Part of a small language model's weights.
Size: 15 layers, width 320, 5 heads of 64 (1 for keys and values), MLP 832 SwiGLU, vocabulary 17175, 26.7M parameters.
Architecture: no biases in attention or MLP, capped logits.
Training: 549M tokens, 8370 steps.
Each number is 128 + 24 x the weight over its row's rms, rounded and kept within 0 to 255. Layers, rows and columns count from 0. The size above them is the row's rms in percent of the matrix's.

# layer 12 MLP up, 832x320, rms 0.18, rows 526-540, columns 160-319
size [101  99  98  99 102  99  98  97 102  96  98  99 101  99  94]
[[ 87 126 101 164 145 155 119 158 137 149 148 135 108 144 158 124  82 143 166 122 193  81 115 143 126 129 101 160 108 105 136 164 124 122 130 125 160 162 143 127  94 134 125 131 147 158 170 140 122 111 114 152 129 157 147 105 151 135 121 154 155 106  89 136 137 120 162 139  98 140 114 125 164 137 152 161 154 108 120 123 101 120 109 119 125 114 122  86 151 115 104 139 182 112 137 144 105 188 148 100 127 156 105 152 144 146 127 128 136 100  57 137 102 120  95 141 160 125 108 139 134 144 115 146 145 112 149 134 120 138  99 111 113 121 152 131 119 161 129 109 111 122 114  54  86 125 196 155 163 142 158 137 147 134 146 103 127 120 175 117]
 [103 133 130 122 130  94 112 114  89 117 137 104 151 133 131 131 122 117 139 140 140 124 155 146 119  71 159 129 125 146 108 192 135 104 122 144 161 118 155 130 131 142 129 112 131 114 123 131 110 105 158 112 158 102  97 161 138 131 137 104 102 125  92 109 103 135 151 128 127 116 124 145 109 113  86 123 160 151 126 173 126  61 148 116 141 172 132 143 161 142 101 105 134 141 163 149 115 104 151 135 111  90 108 146 134 106 137  78 126 125 112 131 140  97 198  93 139 127 112 146 140 100 115 136 119 129 105 140 110 110 158 110 113 110 156  98 104 161 130 142 146 127 141  76 128 138  89 132 149 120  69 129 129 130 118 154 158 140 127 115]
 [111 124 165 113 163 103 135 127 138 123 109  73  98  85 167 119 100  93 122 142  99 125 140 114 156  98 127 136 152 107 188 111 125 156 162 130 127 131 133 189 144 116 166  79 127 168 141 119 143 164 148 132 128 135 157 124 144 115  99 140 106 141 147 126 126 160 144 140 131 172 149 115 130  90 104 182 139 100 147  57 163  79 111 115 103 141 123 190 123 128  88 108 108 137  55 126 102 132 137 146 138  96 107 108 118 109 133 125  82 144 115 117 112 157 153 149 144 157 139 164 139 118 109 130 110 127 119 107 145 109  83 111 160 149 127 104 138 130 161 105 106 134 132 151 129 172 129 158 130 127  95 124 109 119 125 148 138 134 134 116]
 [143 158 121 160 105  90 120 127 143 141 126 125 105 153 120 135 177 138 101 156 142 115 141  71 110 138 175 204 134 142  95 123 123 125 115 170  91  89 128  93 101 129 138 139  88 123 116 115 154 163 108 154 124 111 131 146 133  73 115 133 104 147 135 129 102  92 115 102 108 141 121 161  78  88 116  86  94 118  91 132 134 147 131 141 166  93 109 116 117  76  96 168 119 101 123 114 172 141 100 121 136 143 138 161 148 117 158 128 109 106 108 128  78 101  85 104 104 145 139 122 123 101 133 101 143 144 119 114 155 142 169 133 142 136 171 147 132 146 110 133  87 132 141 128 143  91 133 143 146 127 101 171 137 144 113 114  92 177 127 138]
 [ 84 116 129 114  93 148  97 122 174 131 114 141 124 160 124 140 140 143 141  95 173 118 150 156  60 121 128 160  85 139 141 136 126 125 152 131 182  91 111 125 149 126 179 113 111 139 100 110  89 107 107 125 154 123 117 116 161  80 116 160 124 135 133  97 127 118  97 120 122 161  68 138 142 137 141 115 146 157 136 136 136 152  99 103 146  99 125 145 130 120 115 117  80 118 157 104 106 150 129  96  86 159 131 135 131 108 147 146 105 137 169 130 130 101  71 106 142 115 136  95 119 123  81  88 105 137 151 102 123 115 128 121 123 128 143 117 145 165  98 166 156  93 122 151 175 152 128 105 157 141 158 141 142 104 119  97 126 141 161 116]
 [ 88 176 144 139 113 127 113 121 109 124 139  84 112 163 109 126  53 104 125 148 149 110 128  90 138 172 134 114 113 129 123 140 105 112 107  89 135 108 164 105 158 161 148  94 141  95 140 148 100  88 127 144 106 126 118 115  96 112 157 117  51 179 133 160  87 113 112 100 114  95 131 103 109 108 131  58 106 100 111 154 109 135  81  91 133 119 177 130 107 152 109 163 147 151 185 117  91 109  78 148 124 143 112  99 126 115 124 122 174 150 122 150 144  91 142 127 139 118 141 152 140 133 137 104 176  78 121 173 134 100  91 100 122 115 139 155 163 103 143 122 157 125  92 146 139 123 125 125 130 133 119 129 136 138 141 156 111 144 118 167]
 [126 148 146  77  92 140 126 170 101 127 139 132  98 121 105 103 125 100 111 146  88 129  98 141 116  81 195 140 116 143 118 112  86  82 139  66  94  92 129 134 128 137 126 129 131 139 134 126 123 123 121 114 145 136 122 116 150 137 125 106  92 122 130 135 132 140 101 174  89 130 132 127  95  75 102 137 130 150 100 108 129  87 106 119 163 133 101 161 176 150 101  97 151 112 118 123 134 117 163 173 154 173 133 118 141 126 132 131 147 174 151 102 124 131 113 159  99 158 103 135 127 144  88 131 161 155 152 141 135  97 148 143 100 158 134 131  89 118 124 146 144 140  96 113  99 145 144  97  86 103  89 116 134 123 137 141 141 138 113 134]
 [115 115 127 145  95 125 143 142 132 111 141  89 127 116 155 127 165 156  79 148 155  88 106 130 130 138 147 129 163 154 129 152 102  97  95 161 121 133 108  89 144  84 128 104 135 136 112 145  86 118 113  70 133 145 125 136 118 102 120 128 120 143 112 123 115 135 130 117 151 120 131 118 138 113 117 141 122 150 151  97 130 154 108  86 111 128 152 125 105 149 118 143 112 177 146 156 109 132  96 146  94 139 160 151  94 178 127 115 163 133 113 130 121 152 147 170 132 142 155  81  82 122 126 149 135  90 107 141 123 131  90 173 134 124 122 120 136 101 167 109 101 151 142 165 140 117  91 198 161 121 148  85 173 141 124 159 163 138 146 129]
 [143 144 100 173 121 146 144 142 163 106 120 114 121 139 178 122 123 104 110 122 124 120 105 126 100 126 150 161 130 142 119 150 164 116 107  98 153  89 118  61  92 132 180 113 129 147 181 144 111  87 159 146 135 151 109 177 126 105 164 115 122 117 135  59 122 134 149 136 110 125 130 164  89 127 115 127 150  97 147 129 110 110  80 108 139 150 117 123 148 117 131 163 122 138 159 116 161 117  97 130 138 118 131 158 102 119 130 123 108 151 141 143 127 164 125 145 186 137 115 139 135 117 148 137 142 114 130 145 164 114 107 143 166 101  98 146 131 132 133 190 134 103  93 130  64 144 124 116 114 147 129 136 122 169 118 154 147 132 135 157]
 [126 132 154  87 162 188 168 120 146 119 118 106 137 106 115 122 116  95 142 152 121 121 132 148 153  78 138 173 120 154  85 129 120 138 105 121 112 128 160 112 150 147 168 149  90 143 125 114 116 160 159  97 133 140 156 136  74 158 142 189 139 121 103 131 163 163 115 139 149  74 151 131 127 105 154 101  66 140 124 137 124 136 151 139 157 112  96 176 134 139 137  90 124 128 125  94 116 143 134  61 115 154 132 146 151 143  94 117  84 147 149 102 145 122 104 113 152 123 133 125 119 151 100 115 109 124  87 153  99 124 119 115 142 140 143 166  97  79 147 117 148 170 142 118 104 109 136  98 141  83 119 112 108 143 139 126 100 122 109 109]
 [128  87 127 135 118 130 144 100 120 123  99 116 117  87  93 121 169 116 115 152 127 125 105 149  82 128 134 125 127 139 147  97 118 149 131 125 121 108 119 114 118 127 158 136 121  87 167 139 111 112 112 105  80 162 121 131 116  91 128 101 148 122 114 144  97 155 113 142 114 101 151 122 125  83 136 141 140 127 107 172 120 108 140 123 151 122 163 172 120 133 105 178  68  95 107 142  85 162 111 135 135 140 144  91 147  93 169 180 124 161 119 110 124 131 104 141 133 127 108 176 154 129 137 130 122 126 140 132 111 143 149 146 186 140 144 143 170 135 127 113 104 117 112  71 148 141 131 149 138 151 127  97 168 146 151 167 173 100 111  86]
 [153 130 154 143 201 108 147 124 121 115 140 120 166 108 127 116 129 134 129 132 112 142 154 171 131 125 139 108 124 149 128 155 120 126 132 139 142 124 116 138 128 124 116 106 140 126 160 121 109 128 146  85 144 107 161 154  97 134  96 138 111  82 139 115 152 114  91 134 121 204 125 144 157 172  90  97 112 134 131  94 132 130 107 146 128 127  99 107 129 148 160 127 109 159  78 108 106 133 106 109  81 106 137  89 175 166 147 158 111  88 143  79 155 112 125 106 103 115 102 136 117 159 118 152 106 121 128 104 151 171 172 140 149  87  72 146 124 134 100 127 160 134 157 138 110  82 143 115 144 139 128 120 127 102 138 125 141 125 113 151]
 [132 108  63 112 121 134 129 141 131 123  98 151 141 100 111 121  95  97 166 150 126 156 146 115 143 110 151 156 124 166 106 135 114 177 143 121 107 134 139 143  83 170 111 106 184 124 140 178 152 117 155 148 133 120 123  87 106 112 116 119 140 131 149 132 140 153 148 122  76 185 113 151 125 120 148 105 126 114  96 103  92 152 102 133 135 138 145 120 125  98  86 157 153  67 111 131 120 112 111  86 127 101  85 125 130 152 119  97 129 128 114 139 138 123 139 129 131 101 170  95 133 123  96 114 100 123 103 107 134 140  90  99 130 118 128 139 135 117 133 141 129  70 133 141 153 159  98  88 132 136 148 131 106 158 101 123 129 147 118 143]
 [117 165 127 159 125 145 118  80 183 131 129 129 107  99 154 112 127  76 114 129 146 148 118  78 167 160 149 117 157 113 146 150 122 183 138 150 156 154 140  85 110 132 124 148 168 155 106 130 159 146 141 108 177 155  92 107 121 145 127 167 181  97 116 151 113 157 127 149 149 106 128 122 112 205 121  82 114  55 103 137 153 152 164  98 135 101 133 146  83 141  93 154 132 110 142 129 122 118 134 151 136 120 134 125 114 151  71 120 137  96 121  90 125 147 138 143 127 161  97 136 131 129 108  99 103 101 135 126 118 122 135 137 100 123 145 107 133 104 133 202 125 120 133  94 135 145 112 139 159 100 182 128 174 102 174 134 158 103 143 132]
 [141 111 132 149 124 112 121 151 128 126 157 109 115 117 120 139 131  82 148 161 150 125 132  97 122 113  89 118 126 114 106 130 120  93 140 165 126  83 161 110 132 114 160 113 153 160 112 136 139 126 127 125 109 127 152 134 137 139 149 118 114 168 108 153 156 120 116 124 120 126 170 127 163 126 155  91  79 137 161  94  92  90 123 116 127 138  95 144 189 101  95 128 113 137  64  85 125 124 169 116 111  92 158  46 131  96 154 128 116 152  86 122  96 193 121 140 110 152 178 134 109 129 127 132 112 137 135 135 116 178 148 144 172 126 143 120 118 108 118 133 163 109 103 110 127 114 124 139 136 174 108 127 144 149 106 127 120 103 147  91]]
# layer 12 MLP down (transposed), 832x320, rms 0.689, rows 526-539, columns 160-319
size [100 104 100 100 100  98 106  96  98  96  98 100  99 102]
[[128 125  85 132 123 146 131 153 105 145  91 128 142 133 104 130 135 124 138 103 101 111 115 162 159 132 112 140  96 158 115 168 134 124 101 132 112 114 135 153 116 118 131 153 122 123 147  69  93 127 212 169 153 168 160 103  82 115  96 105 131 134 105 128 122 144 115 138  95 138 114 123 134 132  69  97  77  98 105 162 148 125 188 121 145 143 108 145 126  72  99 138 132 133 118 115 136  82  98 162 144 104 179 147 126 114 156 114 155 126 128 122 101 126 141 149 104 113 137 124 105 134 145 183 108  98 126 127 125 124 139 128 141 156 126 135 117 127  69 140 120 187 146 122 135 121 124 127 142 119 123 116 128 157 175 172 101 140 168 146]
 [ 87  77 144 142 117 101 147  99  79 162 118 118 139 116 155 126 125 158 123 167 158 152 128 135 100 161 143  84 178 166 163 127  87  89 150 154 141 163 116 159  70 108 126 137 139  74 162 121 106 144 114 128 141 135  86 113 128 129 124 106 157 131 156 139 110 131 122 120 140 146 122 137 158  99 126 131 160 108 147 112 127 125 141 128 109  60 130 146 118 139  99 126 147 152 162 119 111 177 113 139 113 106 115  94 162 124 134 117 166 137 129  97  88 117 153 119 109 135 135 141 128 137 145 142 174 175 111 131 101 118 119 157 155 103 104 131 134 146  73 105 102 166 102 162 137  96 113 115 154 130 128 102 133 142  95  82 134 134 156 145]
 [112 146 124 106 129 112 151 130 123 144 150 151 165  88 107 129 144 172 123 157 165 177 117 129 157 124 134 118 144 161 108 133 117  72 160  92 134 103 165 127 128 152 112 130 147 101  85 143 136 149  96 169 165 142 139 128 172 116 157 123 124 106 168  90 163 153 121 165 170 152  92 163 162 148 118 133 149 125 132 166 116 172 114 135 116 152 106 113 132 135 103 106 135 127 103  90  78 124 164 156 136 116  80 119 106 158  83 177  97 143 151 158 104 114 114 158 116 149 124 137 106 124 155 112 127  73 112 121 141 147 104 100 120 108 122 119 161 139 128 111 122 136 183 127  97  94 151 117 117 143  95 133 112 122 170 134 128 121 170  97]
 [157 114 101 123 112 165 148 101 160 112 134 135 137  99 124 121 139  98 118 142 103 171 121 183 125 120 168 119 129 135 127  91 129 132 131 167 117 128 151 103 154 119 176 135 145 140 144 125 127 140 116 147 110 148 122 122 144 127 172 150 159 129 133 158 147 130  97  85  77 149 121 151 102 158 139 120 121  99  89 106 126 120 109 127 147  88 142 121 102 105 115 162 159 161 102 130 119 128 142 120 100 144 124 114 129  75 154 139 104 124 144 141 141 128 120 132 167 154 124 131 169 149 158 145 130 138 135 116 142 111 167 144 123 140  87 117  84  97 159 197 167 102 127 148 134  90 144 162 115  93 114 111 153  95  92 120 142 130  93 141]
 [ 97 139 110  89 124 155 162 153 102  99 133 135 123 206 166  99 156 162 126 133 154 104 157 134  82 117 166 131 117 102 150  91 100 140 166 145 122 154 107 132 112 114 148 115 101 119 100 105 147 142 100 112 158 128 132  93 137 129 130 128 138 134 168 101 150 109 109 121 125 142 158 120 135 111 127 116 145 102 100 131 127 129 122 138 130 179 151 165 135 114 114 107 167 100 177  78  97 109 152 101  72 100 132  98 130 115 148  89 130 130 135  86 116  94 137  60 140 142 126 133 121 135 162  77 137 126 145 100 102 110 106 135 143 112 168 151 109 121 123 142 147 152  80 126 143 161 140  93 129 118  97 123 118  97  99 136 140 156 138 151]
 [166 111 114  89 122  98 124 129 128 183 121 108 173 141 125  87 133 142 146 140 118 117 129 103 112 138 140 152 117 138 151 142 154 103 134 127 125 166 128 144 135 108 107 144  80 153 112 152 117 144 147 134 134 110 145 104 130 173 142 146 131 120 101 114 138 133 129 191 133 102  83 128 155 156 153 159 136 103 140  89 135 128 108  88 115 161 115 132 105 129  86 129 120 114 147 138 149 129 133 132 117  78 113 126  72 163  94 135  92 117 136 149 162 137 131 128  97 128 159  99  88 144 176 104 164  84 142 131 126 116 135 157 114 116 179 136 149 118 130 109 135 150 174 109 159 121 165 146 177 146 126 172  91 160  80 100 130 115 137 122]
 [123 115 117 129 148 119  96 133 110 144 134 141 128 182 123 110 150 120 126 123 141 132 153  91 107 107  95 104 102  90 137 108  90 132 137 140 103 114 133 143 117 120 101 113 174 115 104 170 106 169 139 104 137 133 128 149 139 138 133 129 129 154 140 109 147 126 162 147 123 166 150 177 167 166 144 119 115 185 136 107 141 127 164 122 124 123  96 140 184 117 146 118  93 147  88 125 114 115 120 158 124  81 113 113 106 105 128 141 149  88 152 136  95 118 136 158 110 177 136 149 120 146 104 137  69 104 138 111 124  87  93 145 117  99  96 135 110 142 149 127  92 142 115  81 106 136  65 158 125 170 147 131 154 104  87 132 144 125 138 124]
 [129 130 144  91 142 116 168 178 152 127 118 120 163 163  78 147 141 116 107  87 118 142 132 114 132 160 143 110 123 112 115 151 169  97 116 106 128 163 138 161  99 125 114 120 142 132  94 140 145 151 203 133  86 114 134 158 147 129 142 149 139 135 113 151 149 119 134 125 145 100 110 101 122 114 111 105 101 126 135 153 103 125 128 130 103 109 115 133 161 112 128 132 151 125  83 127  91 124 154 151 110 157 137  92  96 137 124 135  84 133 150 150 109  90 133 119 148 131 144 112 125 119 161 134 122 101 140 141  83 132 142 150 112 118  81  94 150 108 152 138 172 117 124 173  83 139 103 164  99 167 141 143 124  74 127 133 137 156 109 109]
 [113 179 120 180 156  96 164  91 114 132 152 131 124 120  79  75 146  99 114  77 119 141 112 141  99 116 110 129  92 160 115 166 169 110 135 139 119  95 129 167 141 140 128  93 122 151 130 114 136 107  75 126 135 122 137 126 110 139 128 143 125  99  95  90 140 157 158 113 146 131 146 109 144 143 124 109 166  92 120 136 156 162 129 126 113 115 149 122 173 130 139 123 136 144 124 119 124 145 140 125 134 138 148 145 164 122 150 118 167 107 120  80 167 141 113 142 158 118 159 111 107 170 150 146 157 143 150 155 146 110 126 149 146 137 113 155  93 113 139 115 168 125 143 136 109 160 126 126 148 132 116 127 116  73 117 111 155 129 156 141]
 [151 147  93 124 121 136 105 132 166 150 127 135  79 144 142 122 124 129 108 106 139 140 150 180 124 149 172 160  99 142 132 151 139 149 125 112 141 112 120 154 145 148 145 149 131  73 129 123  84 127  88 121 104  74 118 121 117 123 145 123 161 125 156 128 155 117 158 100 110 150 127 135 136 138 140 134 161 108  85 105 152 116 149 114 129  99 130 114 111 125 125  90 111 133 185 142 125 155 133 131 149 112 151 126 182 176 107 134 119 149 140 123  96 152 111 148 131 163 145 162 105 163 105 196 137 173  99 119 104 118  92 136 118 133 123 104 142  93 126 121 175  87 164 135 110 142 165 127 134 143 154 135 143 119 112 123 117 140 125 149]
 [117 113  99 112 128 144 128 101 154 129  92 156 164 131 120 161 132 157 117 126 120  73 135 134 155  86 167 102 153 140 190 139 151  71 142  92 129 127 176 164 118 129 127 119 114 124 125 112 104 123 122  92  94 151 131 111 122 116 105 173 108 115 136 141 109 109 120 130 127 105 121 155 118 164 110 129  99  98 154 163 104 148 108 126  86 113 100 137  86 114 174 129 150 106  74 171 117 134 121 128 156 139 122 152 138 111 157  77 106 114  78 183 105 160 148 140  83  89 101 144  88 117 149 128  89 129 116 126 154 122 158 158 111 117 120 153 160  76 107 139  87 123  91 146 141 118 138 114 139 123 153 161 101 115 122 109 144 117 123 163]
 [150 135 115 178 146 114 126  59  94 136 151 134 144 133 157 132 101 139 144 142 140  73 121 145 142 135 126 113 112 153 150 131 126 129 115 106 150  95 117 119 116 111 142 113 144 102 185 105 139 102 138 123 132 151 131  97 128 157 134 149 133 146 182 134 150 117 110 146 140 110 141 112 120 116 135 108 126 126  99 141 139  76  94 116 149 143 142  93  66 151 115 117 173 113 126 110 139 128  89 163 130 110 141 130 115 144 118 190 109  96 151  66 119 125  99 130  77 108 127 151 130 134 132 137 127 134 149  94 117 128 105 154 125 102 122  99 152 122 143 154 114 111 159 163 126 129 109 113 132 139 134 138 159 122  99 171 102 144 146 126]
 [120 117 123 117  76 124 131 136 113 179 112 156 123 123 169 123  85 172 131 149 116 139 129  62 147 132 103  97 150 100 134  99 141 152 157  94 118 142 129 108 160 124 145 180  70 128 175 123 108 112 152 144 111 125 145 116 131 115 125 161 104 107 131 119 165 130 140 119 125  97 134 119  91 132 114 141 138 101 141 142 115 113 121  97 113  95 132 134 147 113 139 158 115 102 130 135 143 145 129 141 116 145 166 126 137 104 121 135 112 107 159 117 129 137 166 114 130 113 122 120 103  77 130 136 116 123  85 102 125 159 127 118 135  87  99  85 111 151 177  82 123 119 130 114 123 102  74 142 171 158 137 173 109 116  98 163 159 160 161 132]
 [151 103 114 118 146 141 168 140 116 145 138 120 152 114 142 151 152 104 114 130 117 125 113  94 193 140 113  78 163 120 171 137 123 146  88  94 123 103 153 103 121 131 101 153 155  83 102 156 130 115 128  98 101 128  75  96 133 127 147 139 109 153 126 118 123 145 130 130 142 132 144 148 136 120 101 139  69 157 137 115 113 147 117  96 107 108 149 135 118 155 155 164 168 105 133 115 164 130 138 108 149 131 126 162  80 125  72 189 140 118 161 127 179 148 129 153 107 101 112 147 139 160  60 187 126 128 141 119 152 140 118 112 126 169 127 143 118 132 136 147 128  96 142 132 155  99  90 156 111 165 150 128 182 124 128 151  95 140 136  94]]
# layer 12 MLP gate, 832x320, rms 0.185, rows 527-540, columns 160-319
size [ 98 101  97 110 106 103  96 103  98 102 104  92  97  92]
[[ 93 143  98 112 145 169 109 132 132 114 123 141 133 132 102 116 147 134 131 169 170 148 104 111 108 132 126  90 107  97 119 119 135 140 140 133 114 172 166 136 134 113 136 127  88  81 128 105 115 124 123 133 213 134 100 121 119 135 101 153 123  89  97 140 160 156 149 156 138 160 117 130 108 136 156 112 112  89 117 186 132 162 160 113  76 136 155 163  88 106 174 107 132 143 132 103 127 147 174 109 129 136 105 152 114 131 127 115 103 101 121 132 127 134 132 122  92 173 126 136  74 144 149 134 106 129  60  92  85 116 150 148 133 119 107 139 116 143 103 132 147 146 112 146  81 138  97 130 130 139 120 102 128 125 117 125 149 100 115  82]
 [104 107 115 134 132 104 123 145  88  89 109 116 142 122  99 115 118 113 146 120 123 132 136 131 139 112 127  78 197 129 144 145 121 118 106 115 132 155 159 141 119 117 105 174 131 138 142 185 124 158  91 148 129 139 145 131 115 152 120 139 102 171  85 141 125  89 130 103 116 107  84 128 169 152 178 114 113  75 133 105 145 125 130 146 126 165 155 145 118 150  99 120 118 137 129 108  89 115 151 144 110 113 105  97 123 164 108 112  97 104 102 110 162 149 116 115 103 130 167 121 103 127 190 113 136 152  91 115 119 157 145 132 127 141 152 131 132 157 138 138 148 152 144  69  92 118 110 153 125  83 107 122 146 109 110 110 125 139 115 120]
 [134 140 140 143 123 139 130 122 127 100 112 132 121 174 145 149 140  93  82 128 118 123 121  72 140 137  92 110 173 153 142 132 146 168  94 120 114 140 141 161 125 139 130 138 127 134 129 122  80 162 141 131 140 130 104 118 132 178 146 116 117 120 104 102 128 127 121  89 130 141 142 113 129 104 166 134 115 159 130 131 134 149 115 128 128 106 129 115 157 128 157 157 142 115 102 116 100 115 111 116 106 103  95 109 136 120 131 151 106 122 131 129 132 127 110 142 111 102 146 132  95 128 112 140 173 152  84 136 128  98 126 143 131 158 140 103 102  91 131 100 145 160 143 108 137 127 130 112 157 163 149  91 125 138 114  99 131 114 111 104]
 [144 163 119 126 111 141 130  91 141 169 111  53 122 113 100  88 132 117 146 129 123 153 117 114 166 149 127 151 115 114 146 155 156 150 167 167 125 137 136 145 125 135 148 140 155 103 150 175 126 183 131 141  83  80 123 109 145 103 147 104 173 170  91 133 141 150  85 159 148 157 155 106 121 135 159 123 148  79 167 118 130 132  94 154 124 120 152 121 132 159 104 139 162 123 128 122 155 115 119 131 151 102 144 145 128 138 138 119  78 125 126 172 146 110 135 128  74 130 123  95 133 135 147 129 132 123 128 126 113 133 149 141  95 111 153  89 113  60 143 137 167 157 132 119 110 147 114 113 134 130 135 172 134 138 181 135 117 123 136 149]
 [116 129 107 139 137 105 140 157 165 134 174 107 124 121  95 137 103 151  92 111 112 168 122 147 103  96 119 105 139  89 124 104 113 141 115  99 140 117 151 127 100 134 138 143 156 169 176 141 114 129  72 124 129 170 133 126 145 144 158 135 152 128 131 114 104 116 103 135 156 129 186 116 164 133 163 135 117 120 122 156 103 131 120 108 128 124 123 120 114 176 115 182 130 127  90 157 156 107 123  95 148 118  71  98 123  96 141 145 162 136  87 129 103 118 123 151 122 137 112 127 134  99  92 111 132  94 147 140 121 134 157 144 167 153 137 128 141 171 148 110 133 107  85 126 136 112 148 166 103 177 122 161 144 155 118 122 147 190 176 158]
 [121 112 173 109 128 106 179 183 106 118 114 125 125 135 110 151 147  96 141 146 155  93  77 126 111 153 144 172 158 132 125 153 149  60 147 124 107 140 164 154 155 139 127 139 112 128 159  79 174 141 104  95 124 150 155 132 144 146 133 112 142 142 109 162 110 175 123 130 134 145 157  73 121 114 109 126 134 114 164 141  93 138 101 152 111  84 142 148 125 147 119 127 122 166 156 111 134 137 155  93 112 126 142  94 163 160 156 138 113 111 147 110 165 111  76 119 124 128 109 133 143 133 172 151 106 114 155 127 164  61  95 140 131 156 179 138 126 126 101 152 178 148 122 130 138 169 152 163 144 136 145 116 118 127  92 119 140 120 156 121]
 [ 90 132 157 122 162 160 102 140 100 186 122 137 118 147 132 109 119 124  87  95 162 117 159 127  99  97 141 112 151 160 123 151  98 168  95 133 167 113 142 113 134 130 160 165 122 118 116 118  69 129 143 126 103 155 148 103 115 106 117 139 128 149 118 176 132  99 170 146 133 150 148  84 151  87 126 156 122 157  75  82 102 119 135 174 150 157 129 155 145 172 147 154 162 128 116 184 129  96 169 128 137 137 132 112 114 110 128 146 134 165 122 103 115 173  80 160 108 152  92 125 112 146 120 117 126 141 122 148 101 122 150 123 169 141 122 155  94 109 143 107 154 164 115 111 139 130  95 132 114 142 109 134 133 177 132 126 144 148 121 126]
 [ 76 146 106 153 177 159 123 116 126 179 159  76 115 135 135 135 112 127 128 142 129 143  86 152 126 138 136 145 126 114 116  99 120 115 143 107  82  94 149  88 121 130 140 129 112 147 107 167 129 153  77 145 150 115 115 131 153 138 163 100 163  85 105 123 120 137 156 121 126  92 148 119  93 119 163 134 194 100  91 161 150 141 124 155 124 106 113 115 153 164 121 119 106 143 127 130 168 151 117 145  98 135 131 115 126 136 158 122  91 170  75 125 110 142 102 127 118 139 132 134  99 119 126 137  88 139 149 156 157 111 119 106 145 166 125 114 156 125 136  91 149 155 112 122 121 142 148 103 122 132 127  95 119  91 112 146 157 161 158 147]
 [155 102 106  88 144 151 181 183 113 141 114 129 141 104 116 108 133 129 132 107 117  90 113  89 185  90 146 170 145 140 105 103 164 104 165 101 108 112 143 122 147 139 116 157 105  91 127 153 135 122 118 156 113 136 136 118  99 130 144 123 151 100 101  96 130 155 123  84 122 107 147 158 132 133 129 128 150 126  97 107 130 158 145 133 156 112 118 114  98 119 101 103 106 121  89 145 102 176 134 136 162 113 124 134 135 162 133 126  81 131 156 115 110 131 138 178  74 118 141  97 142  77 133 146  90 118 154 161 170 123 124 108 169  91 101 127 121 134 129 140 104 145  81 105 172  89 152 128 141 127 135 119 163  94 108 136 106 133 103 117]
 [151 171  96 130 122 105 107 120 128 141 143 123 120 148 139 160 149 143 112 154 133 144 125 184  82 135 150 135 125 115 136 156 123 142 125 142 140 149  91 102 124 168 145  81 122  86 125 148 121 125 145  66 122  92  91 111 125  84 121 109  92 113 163 160 116 150 165 145  62 129 146 162 104 156  88  90 129  97 138 116 114  89 149 139 111 116 146 141  73 144  75 109 157 137 183 122 122 137 123 132 151 139 140 103 143 118 138 146 128 114 134 177 144 119 124 159 145 127 169 105  78  86 140 104 173 126 138 143 123 109 148 151 121 168 124 121 132 158  90 131 135 166 135 120  98 131 110 121 154 133 118  92 136 123 122 138 113  87  93 151]
 [101 145  86 138 175  92 160 114 108 149 141 122 133 176 134 165  86 132 138  91 146 134 136 165 121 116 162  92 106 141 146 126  91 150 124 122 148 133 141  96  85 100 155  85 107 124 133  73 100 139 147 140 109 168 136  91 158  99 105 167 153 111 147 131 114 135 134 152 135 166  84 113 170 113 101 110 128 121 131 124 172 117  80 108 106 117 112 144  97 108 132 135  64 164 130 147 118 121 152 148 109 151 118 121 137 127 139  95 147 116 145 104 127 154 113 131 129  96 104 134 140 150 137 112 141 150 144 110  94 150 116 104 120 124 116 124  98 160 147 126 130  93 143 169 149 136 125 134 129  99 130 185 151 135 148 181 102 127  88 131]
 [ 95 134 175 119 130 119 130 135 126 124 121 122 122 144 117 172 135 144  94 113 112 124 118 120 112 150 118 120 120  57 144 114 168 125  98 106 123 160 110 154 170 114 121 137 125 124 127 121 130  85 161 137 146  96 116 149 122 118 119 147 104 137 128 121 142 114 166 129 126 128 111 146  58 122 119 124 121  85 138 110 161 159 116 139 142 156 161 162 105 112 147 133 156 121 175 150 122  92 160 133 128 129 113 114 142  91 122 131 145  48 126 160 153 150  89  75  89 145 138 160 124  97 140 118 154 122 161 151  99 169 148 170 170  86 139 115 130 134 129 103 165 120 111 130 138  98 133 171 112 138 122 137 134 123 119 145 150 163 157 145]
 [102 130 148 168 116 149 132  84 127  55 130 108 134 122 119 130 132 163 164 152 136  96  87  85  97 108 111 140 146 112 104 129 143 133 119 144 129 116  91 125 169 147 118 106 106 134 148 139 129  97 166 110 159 126 124 161 113 124 131  91  95 142 113 147 122 101 122 105 119 118 111 114  86 103 153 110 116  93 122 163 132 138 148 129  93 118 121 101 158 152 122 126 118 118 103 135 146 101 128 137 118  96 110 103 100  88  83 100  84 160 149 142 105 128 100 115 155 159 196 163  97 150 129 127 136 154 118 134  91 113 159  99 163 128 143 160 113 102  86  94 142 144 175 112 153 129 140 149 118  97 120 153 116 149 117 173 141 120 147 140]
 [ 85 144 134 108 182 107 162 137 108 150  98 138 151  85 140 157 125 136 159  96 117 137 139 132 145 133 109 126 131 131 130 100  98 124 130 176 121 130 116 173  95 146 138 125  98 131 124 110 162 119 125 127 118 171 106 120 124 130 123 119 110 102 141 113 135  77 171 121 166 169 113 110  97 126 128 143  97 129 144 106 126 115 163 115 110 105 152 125 136 173 166 160 129  98 131  93 128 135 152 111 171 155 118 111 112  30 144 163 103 152 160 127 135 149 122 114 106 112 118 146 125 126 152 109 155 141 140 171 136  99 184 137 135 145 120  86  94 130 131  97 138  92 112 143  86 139  81  78 156 143 106 150 129  80 134 124 161 119 171  75]]